From a checkpoint of a small transformer trained on Wikipedia: RMSNorm before each block, rotary positions.
Each number is 500 + 50 x the weight over the matrix's rms, rounded and kept within 0 to 999. Layers, rows and columns count from 0. Numbers have three digits each.

# o: layer 5 attention output (transposed), 128x128, rms 0.348, rows 11-31,43-63,75-95,107-127, columns 0-127
# v: layer 5 attention value, 32x128, rms 0.358, rows 12-31, columns 0-127
# up: layer 5 MLP up, 512x128, rms 0.241, rows 0, columns 0-127
o11:560539508523524480552484523480502565483518474463450508531598548514531527465465510550573463522438493476501458528465552518427480622526548439527554509549465509490531383474535477603492494501431517482497475511491487452501507396540422526561590557563533501395505409514496504452422470519554527513506503461482564492471550520613508438490565405520524527467475498416435540577444512502560484550564
o43:562458403481493535441529516619476495528447498461505446520503545449535439456511522549497474503544453514559545486388414498520483419566485488525515458554550535430486485509505576494507491417492524533524486505452532548585454524480567434467403450395497399550450499442395543512548548451510476493557517540495536502521479431401495561522437579485441450506523407602561504508521552512475534549386
o75:497550538491465420482549478489428436531456562459515503567435444505525453515542508445347503570551470457458582536569473434506483470456563482424531445540481442444567500535526496454548549485491429539506471535597552440491619538452489543464486498469532578546569575492470529534543491517475475467503504543513441422559450496484461428585484505512461474539482523517491423477585392476482494444458
o107:462498470465499529374408523465464521520540485608554521421412468519462488570425444499518579508606591522511496490526523449502473369515336599469432492366438457554448637593463474494430514417477556450421582496513486534462437650587583466507490433546462517538498549445603437420466476540419531380366532523507574512490503500389538591412552700451647499417593568565582496404466447501541543508555
v12:404537463482393417534432465606530529371520497557540515465490488442450398496514543526512486488535503435547491508477447567497490478532559517549506621542487512457548572628541508525540486559523504537579531488490538462471432485501453530494507472445481533528561543438510492520488575540498496519539534414491449507412517548388557540435459514525524522567516568411499482473548505523428517445421
o12:576498441485528506525485519553433561449481558547516456504542521542419546504479436471472604490507525467437507420474445474537485495508533565491441447500508529567489445476524468565491515538518514491521520445497457527453581581526522500577421523480449479486485538550553487484478449559509520545541500466405518446456565518505428542503510495568555483457411515572541513552453490499546575539556
o44:483485529457489499446580514419565459453503448495525619509444501496554600485469539490467413454545462615443503503464551444516452484521482571437557525422550475450486513472452590499450453459472604482527498558555436522465454352529501532451565461490516617436502450443475455460445532504526483455462463477525443544479509540509555482453552474530531520448606526440574544447438486517519405520500
o76:432490569517509531443499415400594535498502474391445552488498557487492462503557554522546539555467465475588466564552502579476545575492467463492577510526446499491552470537447531449501537416428434503505462471475587442501501477508451485399495510478485391476480446538487465521471485448536398469466513568502475454497502511543503461589512519473414509522445468492399520393637519433476509519494
o108:521580475564358461489473529546421432593483454467521471568418538439567408542526544534550479473499566499468536500494502460465568474478518428497547554571549489434434611487543493507569478447571462552574497524392591432548413413420507455489514435463545552561462504464385548558562555442537402512505508484552534475513406423523562510644501474469447461546532369550484485500549526502441432435554
v13:452508537499475534391453569504413510552519490432555496590428430539479485527550419557474477472511449508420520458475534528534453581530511442468535568435480479376551472390505447545556533456429491567590351529485555569505422548495423598486584472538458456545617481445516433434506486498492464659456501494528424461441513571494463499482409551498532474498563515500584467525493522488479466520469
o13:498483499460496464480519402486457476546575436498442539559629555475543446522535452480456534519451475488530529518543519470500535525522588488491544486519508532522513465596532492465489491527472435451469444380551534547539516469481521513510498528464487507472506508460561522427584501477541462451434505443448469511546479466433518426472484452520438495487483485531480476486491476565561475472460
o45:502558496464426441560549548372604497480459494494402594518477486435506584512439521466518419492534525548497483589478529528456476460485508521539506522456467499468526525481394531548471488521520501529481469532434523571470407397537512465512491508456525564473521420609441452516495523478467471413579503534525537495489541451528482539459530570540507512566532517470430528429416478451480458541453
o77:416526537588504508481507588566496578467481514510423476523458473522490419474422568546565489522534447456439408491479510451526523534539436486540485510446532506480431516417558461522516497538574541564454605550501538408544515467518484498449471507506438518543431545474483572582446497560530501617567463504517501467500471502522440536599592520457562529495489467368555499499567506490481518521539
o109:505568509584533549524507460466546455371429499584581566404341515531431535363440554461547476477564499483431409427543460575500470397431395589517507471433478453422482517433381479512657593441588555545471476530403438571505481586456466512486512520445521570549573487529545532517450420498480487421531517590449587491455532554624458608532431555402611471459446523482561534512486465366514501501555
v14:431445494498449434497496414431477409556439509577563561471475496414529495451542509496538489496503488410392555504520476493402483506453455529460524549561527482487547552493529466463487506576417547432593467500386502540478510477471521544474528559513480455482526538497459566551487537535495477428468579518558476536582388469579497567527508489561543578433534437542487449459466467510501545473523
o14:510522477510439575666503508442433484514483458519465479467577446584470470520567490539529470534465523449513501471526477471555463575500522584517523516538481554553486408536486500549535556480483454527470466467539507453512545558499458482475483521506481567489502455512427541585479461453497509468551476485482525436473527468503460510578571511490525413515510537447436477516503486468438502529518
o46:503492533512517507492523496514497582545415507486588472437511497492479569508474416490446548521498445568499574426539458486542538507407492478475479445524442468534549484528564445418486458501465518407524541521525487505515493575546572527524466519519483536431521571526439467521472478473562504522531414467463537417437522540471546415482405520546563539545431555506479490545440560506521588481498
o78:427482412508620429432488512542603558469646458454458524524474589455561540599459557550518398424526534489550345614440565533523510421632455413531427488433417465383452564462471542545503434561586476596456481505488501516541450455469475481488529441453552497621480523433552563425468517609350492442455555492590507583481426546538481447455416550442433518463481435486553503437611457507442434482527
o110:530469518515438467395520474581472386493449550464469495438474486454457487386436572518480564431473504463486570537571507453480567431501558398472570551547565538504532551579500490413580482453487520442563474448482503450517473406526530439581508495559476409472486503486550489518586622468536477472487508464546508518578464438498464550497534483494510520466484515589560533594506479542511545486418
v15:546546477466478537479585476498477470544460540486550536461499508570436584579469475535464537486443509424443545494569583563589454387507474538497489419491435451386553522458414384560462502563544498563452547501431501579594525488505603472499594539536487502396523563507513495576575551512524618429557491499463472541461431474455538444535562432521504487506539503555523556510465502534522445543504
o15:584531512555562481454437589405503407509552500534486519572455556469454469483574532483646521520502469516479388496526482489483467541526458532486575538550499529514446568468561484458505555428432528504553473493541506509511498421523469497520571528416437490559455472495499517464411468508469439375477519569530485489550510511520609489478481461460538565496463470478495558472468439452554524502511
o47:449439509455544477498521482494502592572527547554475515530532481467592487453418495472443572512597548597537564522436405482432515436496532457476474477523480554515534521543525593514551525507524546491558461428508470569542496556494516521499404506487560537482559511526498561476628524508478604486465543452520565493561461509563478548435432643500468537480516472439548434559517490495472468403504
o79:431444420518442536512524528514511567453454439462496401397526400502484452503506469557467471538433464507523596433523556531532538418473424481494446538493499473475491477490490526606428421488524491506500444504498498471460495564573475418452528440613580516469502491515479511544448431534553550547472478541528435447451511547470470526510516470496476444478418506579510449469476532545507446562496
o111:532523476445610452520545522582545535420456541440534433452545581439592584489348362455494441397523521439534559514487534520480559501490504418475440423502469524476588460546398355490525489644532551529487564527476505418463469473532475504530533516518532382405598581476563413496546567424588563675613381463447608490448532449501363509503506479577521469540646504473449468415455585507410507525451
v16:471443352469518450512436561483546435427523507502484471581495552511481478480502583536416492504470528487636523416562516537521509529486545677452426496493491426513423559361512479464491505601435486614534526547562381555569447556510506495490381502489463445485451577452442481542445491407509482536435512428495451489516520468412433530533555563464485510586422465494456524455456586516459400486515
o16:529486449443503487526552526532416478452453425506417517409428520535495460453546439456502475437513552545468462589544555450527485448537517563558502454532518465478497546528479488455512531477515572504459416526515503394517492479496420504521635480525535516540595547404457509503526562595432440454510442518489479509500546525509478526386508486475539471509583533465525448499451479493557493417442
o48:513441495532494479545517480523497469535460544479495532418431501473498539496486548546492480534527487489501546516491569497518421485506454490531524537477484538523490575416459495508552486539527486499436496432473567570463501506448436467476480514471496512495419507545486529607520481512485520518581529510495497549521501488453540550587484469479530450504470479527473449570537499417541504569503
o80:503548560553524502503486623386651476415470545534603437629668485390463526602504475519599489542458561507492487455467411564540554626611526419370556556521489536433543411522447493599435517443574507567564559509451507508550600419541540544498391466509490531504518370537481432476312423418593496574542574510483528439528525486533496506616554474480499521459546473450530544436510509513385467571566
o112:429556534502560470438404491509508565593511526533476512608572553525484525533473591595437528505454441442511550435489450508479530565460469447434521558488456474569435409574600561486515443546431429467525608581547432525458496629428612459459396549436512423426426551492563551485488491509545521494423525403562468573471394498489540470482411583607499573478351434595433491505515512547474623526414
v17:507526468532516457506599555421472438498475410444613530472464567492517520502440499424581577451553560507488525595440533491502484430504498482544516442517484534436612574453509485560517494442493540503550541521515477496450460552493565487591594429435477568497485518620526432419515480537539543367540507556525529529513449454497514406537477471540540386547405515485599525463453511572560491497507
o17:461544514400491503538491374576447488475476549519556549541515566532514497491481524531489484504469609489515435496514515475520405587500582443565485480549429530494477494472538520462578443480537416477452558382512479471470505470486510521472425497480462440466478455500458542514529504462508509519525581522582477518495553505551461522584505427503526466534492537618528497549536499480467510498493
o49:574475427550598532533485547530515525516565491488474434470572454448481567463413452482456494544546485505530445521534494574500501422477426536477487484438535484547508504496484481508517484500550611512490553506495469501516504552504450516496466557498519531546483512472575494531467523473478496561513486413486533573479473556483417482354448482417503478464500561427527480554479500491547552432467
o81:493488481590361566430486643505421497543502488416493521446400453484473488451564586513510467509497406557489527466571436486454571430462521529466498498479518517542506505603495477495452479553411551484552381588525580506547484568557473523469523468596555545517531540519497467475508562533541500504469396487421449426498516516530597528391508561455458575540652453440384465428505579504486493465474
o113:479523447478527565540494505437508601487468543515490462429463568524525471545587466451538548484474531503450529428444486445520588512535387515470481486497544438486540428531482558548459505516501501526554462605432460557525523514395609474532596445539532461498555560495474464545537487625507526550478455452476484520487538502459512471411529595490547545538380507443498491551433507470532566542485
v18:418575497447526457535456461446490577486469517546528436430488426437491570499438454529544541538605476589443557572478459511546530426601503485474539547533501498508482530539504530543507529435539440508571497468517515584490468492506551520459421503471497517483512500404577467467491547433491521485485525489442439482439535471396579501446487497568388457529510534544441424428495540482460514578517
o18:478581469497527532499475501410537472480561544446509497513560480475516560521492477469519488449500511487549439472550448516478545546503581532518513486548439559451543456576497532431517477508556516536437475523545530516523528491410466535543551555510509508499496476510529551489501530503532571533484493459484571519492533538487571513561452541564513549458432435472555522585512379470474482409530
o50:518414474524559454516496516539585452542541488482504521434526593471636544544486593548532554487485515440560562513387518460474447522433522431400519495507555475493471583496511509482491536403452470447554559523457480498430453473534547470480538518549396406469489478517502539550493524544461421416518517474555507489535402475514477496534437473498469466501517585473454600495484548407623526521496
o82:594395531454444475508597574589470514452400491539550482484497486511455402487560522585536455546457556526459474446525541439561493440506397476489499517507437591515497417458471462576484482501452565548583464478497513429565560451563431537525469391524559543531484538513408502581430537427517421588542478562595386530600534453470401446526450447427481481495517441534470421423514572568446463503450
o114:490493512531446540526478444484475503527523404495497587529407495541450488557514471493522482589472510483552477583514639518522453473436457518519512553479532377565503541434465456485465485502423469432451506425469553529526419532491490537431423476398516477546546433368482459453514496485416514455415491510493429508384446512470514580435560468499535546526573533518522471443481518467486519508472
v19:484515527553505475609492535434478467586504556447559351495333607466506493445583446508446440421433519440481559540491539418505478492492504460574515585543502508580452577535582531548517521537502435457470562528540489392442474439532483536458513460516552604441537421574532544502400575575504433526509474462417551439437504500528475433467506564538463535521534446484459479423493510518637523532481
o19:477543501487508595440455415501536549534534526554454440484533431581492500467504354541484548531474440557522540486526422482523553566439492516479542450509498476577422435590539538526466494506471490511548573449461476455467566505499464372492501518403412628565542546452464510506523462445555527523598520469501495455467556542517476416479523493502483493518463489441514457462471476525517486432500
o51:516504509517528489519536518506446571473474497488449598477487552471522501505470476500487524528546495575495493458459550504504518394477426385485467477407496493467538559446503501541555502481530579549429542544526525511548517482536532535527548400530516474437531473472461522441526492562514515506504516497511510525530446468463463541475492471518500454490530560497549449459492524502510469472450
o83:505423523465453511466471546489528445496549443454504440507508408470482604598560549414448466491493523473465517530486432411435431539642544532532473609552510560510564572392484500476376510485423453429469422591445532605527446511540518559563482537573542410470390421527498405397507630476435504476420490551564473540463519453405540557425546496555516556484435545533426570535519501463542467544556
o115:520455466506429418576469570500433443422412548455520487522500509519515427450510622491568438552596566468528424517464494449447410442565486531519501464556515575452556486329499523560573448488558566552513357480520519495558367540417488639567526466450590411463413512559553579598523493502459489411526458594484467570525437524538489561547449517461587527498586424601519515537478484426466599561454
v20:536475559555398550426517445567517503589535535469533435392513487532628461522557482412475660440583540520548483452535479490486642457444551497518509508550549489516523561531390446489543489543475516463422560477471520440499610464470514493532463557517415496452529460500397637511440593586484569420464470545491494449485462424576527590566502504486574518516477445443529501537537447462415482574420
o20:528488539444481514509462432509555493574404480516623526497506515519445470503477515524479442535411473530369427477505474447522490504423536425481628538498455513549492457408563463473489492500548401530550536497426541421550510496556453543525473559559471539557533421580448573555469530549553448477526504553518492428455514479496498450505486479569423523476442508548424439616477426451647581513467
o52:529539600522466483557506515415500464528471577546512512568514404470413486451554488469514510541504574511454548484524449532479460524581436441487550478455432511469507482471468445534511457460536541555506469536536524526480479506457466499507574479497505598541485485630541528590521442498531517529545464498449527542513488507523514498453538515514526446439554537465452462437473531498470510517497
o84:469455461463590493482456507583499510450609416485456485489498519491615587520465483599471443458524494422652467571527572570471552544466497552509428404489596460447487500575459562508505504483482486436418543477565431574439508483475576477447527435481505412391433585371565423390488523476447472452466525463547488549428510541488470494438520446480506502526428476446481536465535540552513472508568
o116:432502458418501506507525582494418522460547507523501474487604485517510556436555491460669519540553574466672568431452522612497452511491571536493368481461504490437536544578540451488483560463394594396491447468540510543465521481480482508494436433481568450525557553494497456468554409397492558591427519473501500481554556472476517603536532528501514489512638454543601446473456535545345434446559
v21:480545514531473474388473455499445505515415476451480526574506533478557527460527587593589622502578530523523525528490474586534492491456521390541457559524524456546478542529518482470529619448531482542469453442487572504526453524469452499549475473486527459553441521542539519533462531528558588651544526468448507414389519483443534488484449469534517455480536522480592537436484471450449485462473
o21:480517477455599480534443539575459516514494541509476436425552456491458470537460420525506472502525444490501462511545533525454535431526580539524448485526509479492537439497529543521448500452556472589493567536520467516424559509523557490564492514557466493473435509495518438492447443604518486400485446517539455484517493499484511517474548431456487514465490510546531457494555511536461551517586
o53:488531564489460469544509515461537515460505487527501546609484478495429530560439436409466474476524519432543456584530513510520511549539545483519524519460483509440494575579446502477514505534492533550507534582475453536502496462451538546450513504519457556510518453472448519542485558487438467537503468539513500526553514492534399476516522582522494476484456454383460481486488472380504538526596
o85:440513527514485511452562483503505510501542534548439535552484525571574482471477542581525530485546513535513457496470549486492475504439423543494558483490453508562531444497554498422547464589468545415462524495504502487569425539504449407476523545392440479582494568502489547440518501425486496493480548435479600434463459530620462490478493513552473498552509502393495496492436528475485484375395
o117:561410512538391565472651512460476541550503446488503546449499583468520522402652521513566549498393445505481567482522400536651393586515350441458562474509462527478438491423530482530543505564518545466559443439502530486477439520551386537498521386479625526552453417553386516603541439426577507579564489486392514566442479509431582557505506436513544441524551406531413457535493563512466471503364
v22:475497561505519557502448534524466521514443521510451427426389470497536493471578490544483527524435509536527470435484546491447554528486560480493514517511540423575348500452449604536461485578464468512394516518515557441503489474501477471536514500591534497569440516499451480604473475459507530600509532449493533487525548457499520524526492495454439560559412421462497509536528589437507458521443
o22:468540455541563490457469473555529521510503486509494501475447562500611382417474554521531459476535526469498542531437497441398497462439521423516448455559426545479425532481480494535602460484463454451574485362484531434504542544501469488454472461558586534514538563536600519494454542525461532464503472515513466466481457502494438456577455463461419467498503504575543538502554512498462549468548
o54:510491566519472522478576512447517550515485533503470580555549526484388516406496471499510516561488448509531488472546450548550448570507525519538538495462466519474498432437501454434420522418529552517469547463481476516432589457468529492482466499361466466493432501461506522434442464455535494505437461570454460520524520555542507528527500452557548468447456472434496512471581441514485473376514
o86:538579420483477456556506498503512409393506494480490466545601544466429560567495500505559538539447493480509454584519496616567542595506584559536521514559444483474599472492504568580569490539487582441513414550493502587486468449457474434573556654472384481465407484475436571525576477447466516457499513479530478578559474421523513538525470417578554512539469483488449520517455445492513528580467
o118:500465550436478493521546520487429504477573504505550502557530410466503602606478373516463456473536475531432442401487621370586405527618494491435469560451518521487492470586491396539407476551522514554426544496592436551484510465555499641587485514480513539444524428560491396453442460439550446539510510500464571523473535535448526521511518541495576430493578472521491392556480506546512437585537
v23:531429534531544503561517527413532546535567524592437518573506545504577602489531459554444518545561435382525545539497549430674454578497441493438491449466550550529516478463456511404492520444465484532425453517573497539521564454418534496437488489462570431436462478516514419427526494473390445505482438439495541482485503519512516534470518519519471518548507521526450533536523532494499480425539
o23:428531482512397507487525516507474508496518480507421565522510519522562541514487534548501534482461407542484497470543577534440449465442433478515519502444557475519458493462461448525514506502426449446599480510485491495505423459481538459490434449489507469459482488510469438526486414512538441450521520462455491551498496516459558457516496509484424488489466451467488530473531539469414459544484
o55:605472470488502513524500475486499492507524531434566448494490493462474438613486512420484497508532572504550567463482484453456464478540538497510508457500457480458561563517468434551461449458456545430466439445500570519442538583527522469508462472504482517547525452438503469450534547469424549463499611527526457467516487528451477509523562523512494449378485501664459479530504454548532546600489
o87:539513481536516482554503528548460538606541560554612445427499524498420460425531510559582539521484513444470505518502499495491522492482489547472494526528499514568420551506574568446475481426595476594484546451470510485488570448488443577524529528493456478471567554590533547550446522502510525577480379496470558521526450530564561484416393418516521500469575553545553445554488530401463572499462
o119:563476473476582520494455535533509499516478490527517432493524508505370459417502480562570512574494596497539403462469399543532522485530575478474511447557444520477482469493533504522566522560606571565574547520538536445575448559535469539515511569547549537537407451579514588421487520493466551611468435450565548474510586430414472558613401480479517529583511420594520480591501483542586606425523
v24:387465544495571492552507518434585513567513538525469412522539486469507564428530433532525468494502492568498516477589515432484503483605419499501498492454465485538409519523491487539438552542520449454449488486485433514614568524530542492484501495440585421509449472537600544649395497516408407498532484563484474424548486542465414507491451477591402480455544447527502538428517519477505559414511
o24:533575553443470544481531509467454455450482566524483550514394504453441477484529458453502499447517573443439562490611475477558549570499518552458537476540494498574469400605405465445505483481501562481525502511531570490426524431490504520454484527534483531527602504572496448528514575497605464513433499497443479406499576550594560456482594477523520482547496456467465530458452524465420501435519
o56:532443407505493476490481515507541497536499454482449467518472518551463519568500525632511418519534416518566497526429468493473457450482526467595502492474495494507503580412532530539472488450494390521537481462519458428527490544509517503532510490468559463426509487486459512439523497467485486426456550516575453494493413572428606417455538582494489526454416617520505470465574532530534521607504
o88:491467447518522428509471371634485564493528456522585455435560539481494526426540433405511633564485588466457483462549555478448443572492453428552487553551510602457669514430585518499475478555477535415503432517470424518515470622545494524497485577525493414527449494496609551420575515524496632527603535487457490541512525397541402593565520418626518454456506462588576541541438544548638515505468
o120:446494561504531520472546506446581551512502488427570509527537508490596523551491582507435397489400432535485506604361535530532522457496538481508448539436461411504407488518480484433592528593585460597440589454391552564485452530591479542592499413414469467590446447438523547457467473533342495483457462487494497570538357424403439611520386475435546501552577495474432415613580452502503558468420
v25:540631643537529564470556432479524515562529578503485471459557534586495550432437473476587380548620477495510466426469403474547594544545405404482421486475455531555525492585496465423535523497547433450483469584499525574409608478489486498469415561499551512591517569494517395417478493484518486444530529540508450473571531477523440506473495573555518429468492545462480511442517486475581592518429
o25:500496414454511464553491537552603505432439482502460460562508508443517491541467470505488431515474501467487547519490491520616497516567557473483522459518475565408516525565473553488558389483460532482548453507456527443510506436458429516491539459571566493542584500421434522463531566468543422505544487513451573480438555520497469456496554492497465540488586409508438518520413418528569488529485
o57:446477613524524478468526520472471481440561606490464489606582484498545495491520536457451522508515511524507496484551540525467480552510507492484533533453477498514505436455426539441450495553503579540496482470501528537510440476484576535558479521486432515489411554516518508478601401514529546513557522454434498596527508547514562466475533452466490501511453422458453535511473514526462449543530
o89:461500413530450527506441438562406470557489472480580608443361490536481480446534495477567576445481492584497381531469526528440517423363519649536499503535591435566429513482531500547505520502562505629490551474537435472428456572545493511473492500506473453494444504554575453528439546510457550452440439504522416460509512518421548508372374463478489385605508602538598413452485603493485589468452
o121:556482615560493485420535506443441460559575537530525479387425495477526479449567516602446516451490476527494482498470519455449497472479415479512393477498555484566445480366565417487407566466436411376519570432562546515504555593537555406536439484407405565421440525532614492467445479468441524380453489532522420582523459403449511573571401442508508494478431645446555543475617550528447478323466
v26:561507529532494457486419452542503499479532482493480513497583510522488542477539463443619521451493517457482577467620558407520485519465460410426441471558515436466546440505465469442504473524528571440512408530489511523514527451547543495530497455447427517533437556479469481455540520487487491501505484592465504564552421369439513540506516547587388511514558453520588544446521434467458556420568
o26:396453507420497446472533506460490504548508414495468508527431431472502466477477498562547435487481427543464515558415475512495480497499602466585439486452459584491559582527467554474434464508512426494472483488513539518477441511520514595499515452522527457493567507518496507473518433545518533488514521499548457483444479564466590468559519453443423473538571454491435475524519572474525534621518
o58:522490454506524495432530531504376485465474588544469505511512469537515411431525480517381481492558505480457486463516531465526551433535511490478539430427460454601404547526466486531538505464449511515433508528595504474483488598447489541464499490479461540462465519500545514513531570512431562541496522449448597483503510549476534423468501520516533471508394453502483508585480455526551521483487
o90:539567402543524462541448489551531563468530459563533327462533572432590534490531561510506565607530522482621480498449490506386564555456470513629586536484474539451644397498549534570591524440523473502513416469462483453607478463439497375512499549433422512506462498489460631527569518453467449455469491498484515487543509491549467480520470473525510524504451568469467558556551510513587474535421
o122:590404525552520568534488458549522528538423506428500491472559497578505524529444470489502544432540562507491542414619536557509564490433435487371544549606618458586474511471467352515513483556467538411493536534396511453429484545574432516480432473535528480547448506449507468491492657524543560435465481480454492379542460455522416621412511592436601546463489532501740575421439500573407507389544
v27:520458562576516519525511518472428440528554389504498479454503526484440377526452522547493369465447529380465481498463477509519514477546460460516555491554495438489522478486505559588518471527440516541478584461518539485424507540503398518479547542477522440509518487506495371448491542443406523601585558476546496481395608539455499426548601404485551503568452403516412464566527428526480534463358
o27:454456460521538470492571587530564544487490543591440507482520501510491556476511534575565512537495459512538429522460575575506488530439426513501535540390491505518521491472576458441482479484496464436510469428530423452535509513475546519567597437544559376444486602532605513485517478464486581460499462435574497515553434564451583483480421447539485540510455493477511532541491526552524470482548
o59:448506507503458468491512553486568560557448546539465507591548464499480489524518513502484511553577524437582559439438467481548401574531494518495511482390478499481505536495468465442553526478497504523462470555472497550513474485485607484446448506432466541586414534528435552570524452444576470538519469455533524513501477542596464501535502536507519452402419469443517531509495498468493526520575
o91:486557495510418559453451458447510418455556484477595628518420445393546505607497532365466513455405524501449435551515524508461498475523549611492516508489552608523493478526451593565523500522499561595524462465479565556473472403465475587424447572548501636496496466421539477485485592581532449529486450595539465602495545517490521514503382517506511493494485513438547396465538545449442504466504
o123:526523586472525508584475464477526429516484442420551445429419528478474494475457472451358417515558545579438612516584483495561543491557555432476480458569541467471416617524409582545469496526580469589465567703440578515443417456529471472454471456518509595519570347573358474506541500581378438486441600486504523432438629401405469563538608459457510462552635545509384542453499429455546446503445
v28:507467497476469517436584533593529507494566486440439518597534474487493497434503551458541430412539551449517468416572424533475474557568457487469508487456524428440489418535453509496472551495538549489444366537513513428500390447506512562549557464481516492561430514474508512520507495452522477562567472525539470438551547524550439450527530447471458531516474408490466427536620506519406571508480
o28:512469393526470482504451469538410443476465568504549478505482543470459452495489479572526482526507513491420477456493454396542492466488508491491446503520427487475490555463496372491494410486468467463520530501568547500532480577581484462568454516467492475506512509602496445501438440478488483447558525517480583527512529549465539436473525522482540486428484479570488504518459492471458483527446
o60:396400514455519553480396470433493475544553508524500497534587539480571583562512500499541530495480418422432473503515529557456517581603576476565493556532560557515430616485561587587461559544501468433483545501501406588463537500481489490527437478505478420444512463459499452477446485555490452457555474565557441447456548517406471462469561500515508517444498473490446468407484485510503466543567
o92:496617552488500487542551456496550542457422461557548527551509512480507540416455435461497553525553563479594520580468539487457424578411523535489575491537494441488525408534447549479572494484494584602445472557489491536476492493444469497499495612464423607559491494463498526509559554476508524555439519496529485558526472468722458589528434450492459487572439455435546472545484460390580470382508
o124:588553502510594533511470526441543541497565447451429503486474479549491455489536484421411404471467518591570455506506580550477609442498487616539503544482513575495545420494443551462533509489545431468455497503453504392576554469433481465435564508545515483479456461461480578520512589568510526549409507529477438479408563485511482493464435539490470581532489583468527601546576461510493551464487
v29:556484480490454469568488517590507495492439535562511518569515502559502485506545550468566494519515476486504529453581417508484489538565486506473400421480474542470473553496469546483488486557494501447524526530504553521499437522475455403467557561450462524466413521487468498559452534416473471477527546527478531434570580500476450531500530463408458527482475484482530496560492512474584484560498
o29:504535510575473593528567602481522510501536427469533560522500469513485461483476479529468538457459495497473453529531520444480535458569514427483521468498404484498485528528513483476517470454482514461495480485450508509509509537539502457547529429535495529567547446469400524478477455507552461474491482507542469546513447470538512622523537569465506443481555491507517448508539480513437476562469
o61:489474503512504476531475458439554574543502458457498489485477497448528627495469533562455558513446499534510534509463530535489503410461511429473520615493553442554538501443472484601533502445451437515456564463419498534464483485461481566524469464464494480464558439463517512473477565523550494455490498476562433475525438528556450526389494522557465536456476609423522519446502523456487586489467
o93:449541511379467505483475398485433463459513592515463470513519587547483456480551479452450388553492497545619450524515504511508487568506554627536435457542488547458559430539499451463500508518554520456460577482578560512506447503518507519466494602475482525481418608625618438522520384428540445524481515501479573519472610541462551422534428456523437425512406449555425507497525518557512405472526
o125:549493524563517368402464476489453465602409603406528463517573518437504512523463494554505476471549426393452572467455391501539523568475507508536524473529517479500467508511501451548412516588503395518506503571564443493446552434522505488464455494460449493384505474566504512494407581548384558510549414476522554446450535531412450425446539385479545600503409502486515552530502424456584554511521
v30:364524572612541468399597526479481448622498513440415585584489477469533483486484557498464578562516457452429499470509541530499470473454493486561498480574535423470468500446546544490617494439496552468473415519493529639571472540472461493532525513589506412522470522526469572460484475487500498566443495542525411543562484572452471469410488437409503507506486503529532464582518513487488453501443
o30:514373418487500558471478515469498485486468578458497462515506491519548527517544539523465511493527508467518566477553535515483492519454488481456512537537542478448502530480457535541437555548439443450551419479548533503432530500454492541478505510421533417479509441516461388496553530534463443517525464545523454446505548493469578520434569544465511515548450521538530502456511467471487547533594
o62:569536567514505534532547450547498577439499505515521519472529447516520471495526438556475530507529478553435509534480514512563406515476451479479483380495533464521483465499444445592491498545542534537481514512493538493504489490521520482521487516512466520493547500407510466526449488504570461582505523504479490520546522507554512513504469459522517445526455401416574453500526516499451475512459
o94:501516534507520467610455498436546383458560407521429486468519426589500565498524483573547364451439488549622399543447504438506506490496548488526489510539440600520520485539469468524624504471539494573464475516441466466552531452596396512481502460516557609485546493592483662578461503467518595503562513405507551466450385567555469456554432522396415486534462522419406542555487581520530405475419
o126:434658627576466472470521499460504605578456516534558571591501560435458520423419447408511529537468585581473539521398406529586482499543515548554475451419414477546411522550628496324467481476571546457483569418494537586492441493494567522529589480536422600652450559564583576466429395564492539479457477489500560551545566513500371543539481491531553489435614545403567510484478468520476594448513
v31:552540555567627488482455422431592517487497531543528506463548445498532601425523494489437523415515511430419499527436572554523581481577507505437576524583467490514487517491504526543495532504450480500570538442493502446500449479532573548518479515540519551474515567539467518526508544444465502486612462437560473458531520639527452494462448573510492488555481504528395446592387486559430504562565
o31:374465551428443536493513529504469504603538473504471430577559444543482462502484459562477556472574402564519528462531436508415485476540522501527463512457523540512479427475519479510455528541587492471491514532452540440456510584537533509504460529572490507564447446527539488527544479526493474460478478489450494491431516427442577507491539515507458438490490489531489503430609482509483492484480
o63:429471503489550518463536471505517469515501506500490477450508506566601523541562502448514524455532540555442494548453520406526443512423468464539518495531535505501562526493514561509434424491443542438565410535372414553478480440441476478483457403583538449508484493549489490529481488538479481518584494468450535580449502493538460473467546481451427523442518468484510597448461558496491501509428
o95:526534425551610430483430490477514500487426536567525601441430588427446571548534451540545405429419509506424488555443520529644546458478519429468454400500494399600472586521440521490525572425492429466470558480576513604494499438485531486586581460523508365352596444476567488419358516567476493497473497484550501406549456465463496562534560541438617572541602582486619489470433486537493519489524
o127:684477418446507516434458489621551526512483461405574537445467572477490522457514554364427479539520482497535587485500568470499429560587494537530481513487539507497455533516541505510494388455552564594499498520579466468560478432493489499492560483437465481535542511412508505488484528464538498556484460571564497524555539545454469507510427418530553445521489476518472486576406534528554571495544
up0:554534388528445491570540498448532561520538461375499506528585521453516453512443434547452545455460516491521610452539468486429464540509526513492606464462493499586419484526517490478544387430546604588543507540420511533534543532553554463591474525441525485370520541531460398498475508378509474470493497582456584542394469504527514538444523418505583501501495527439458457505452585495466493481484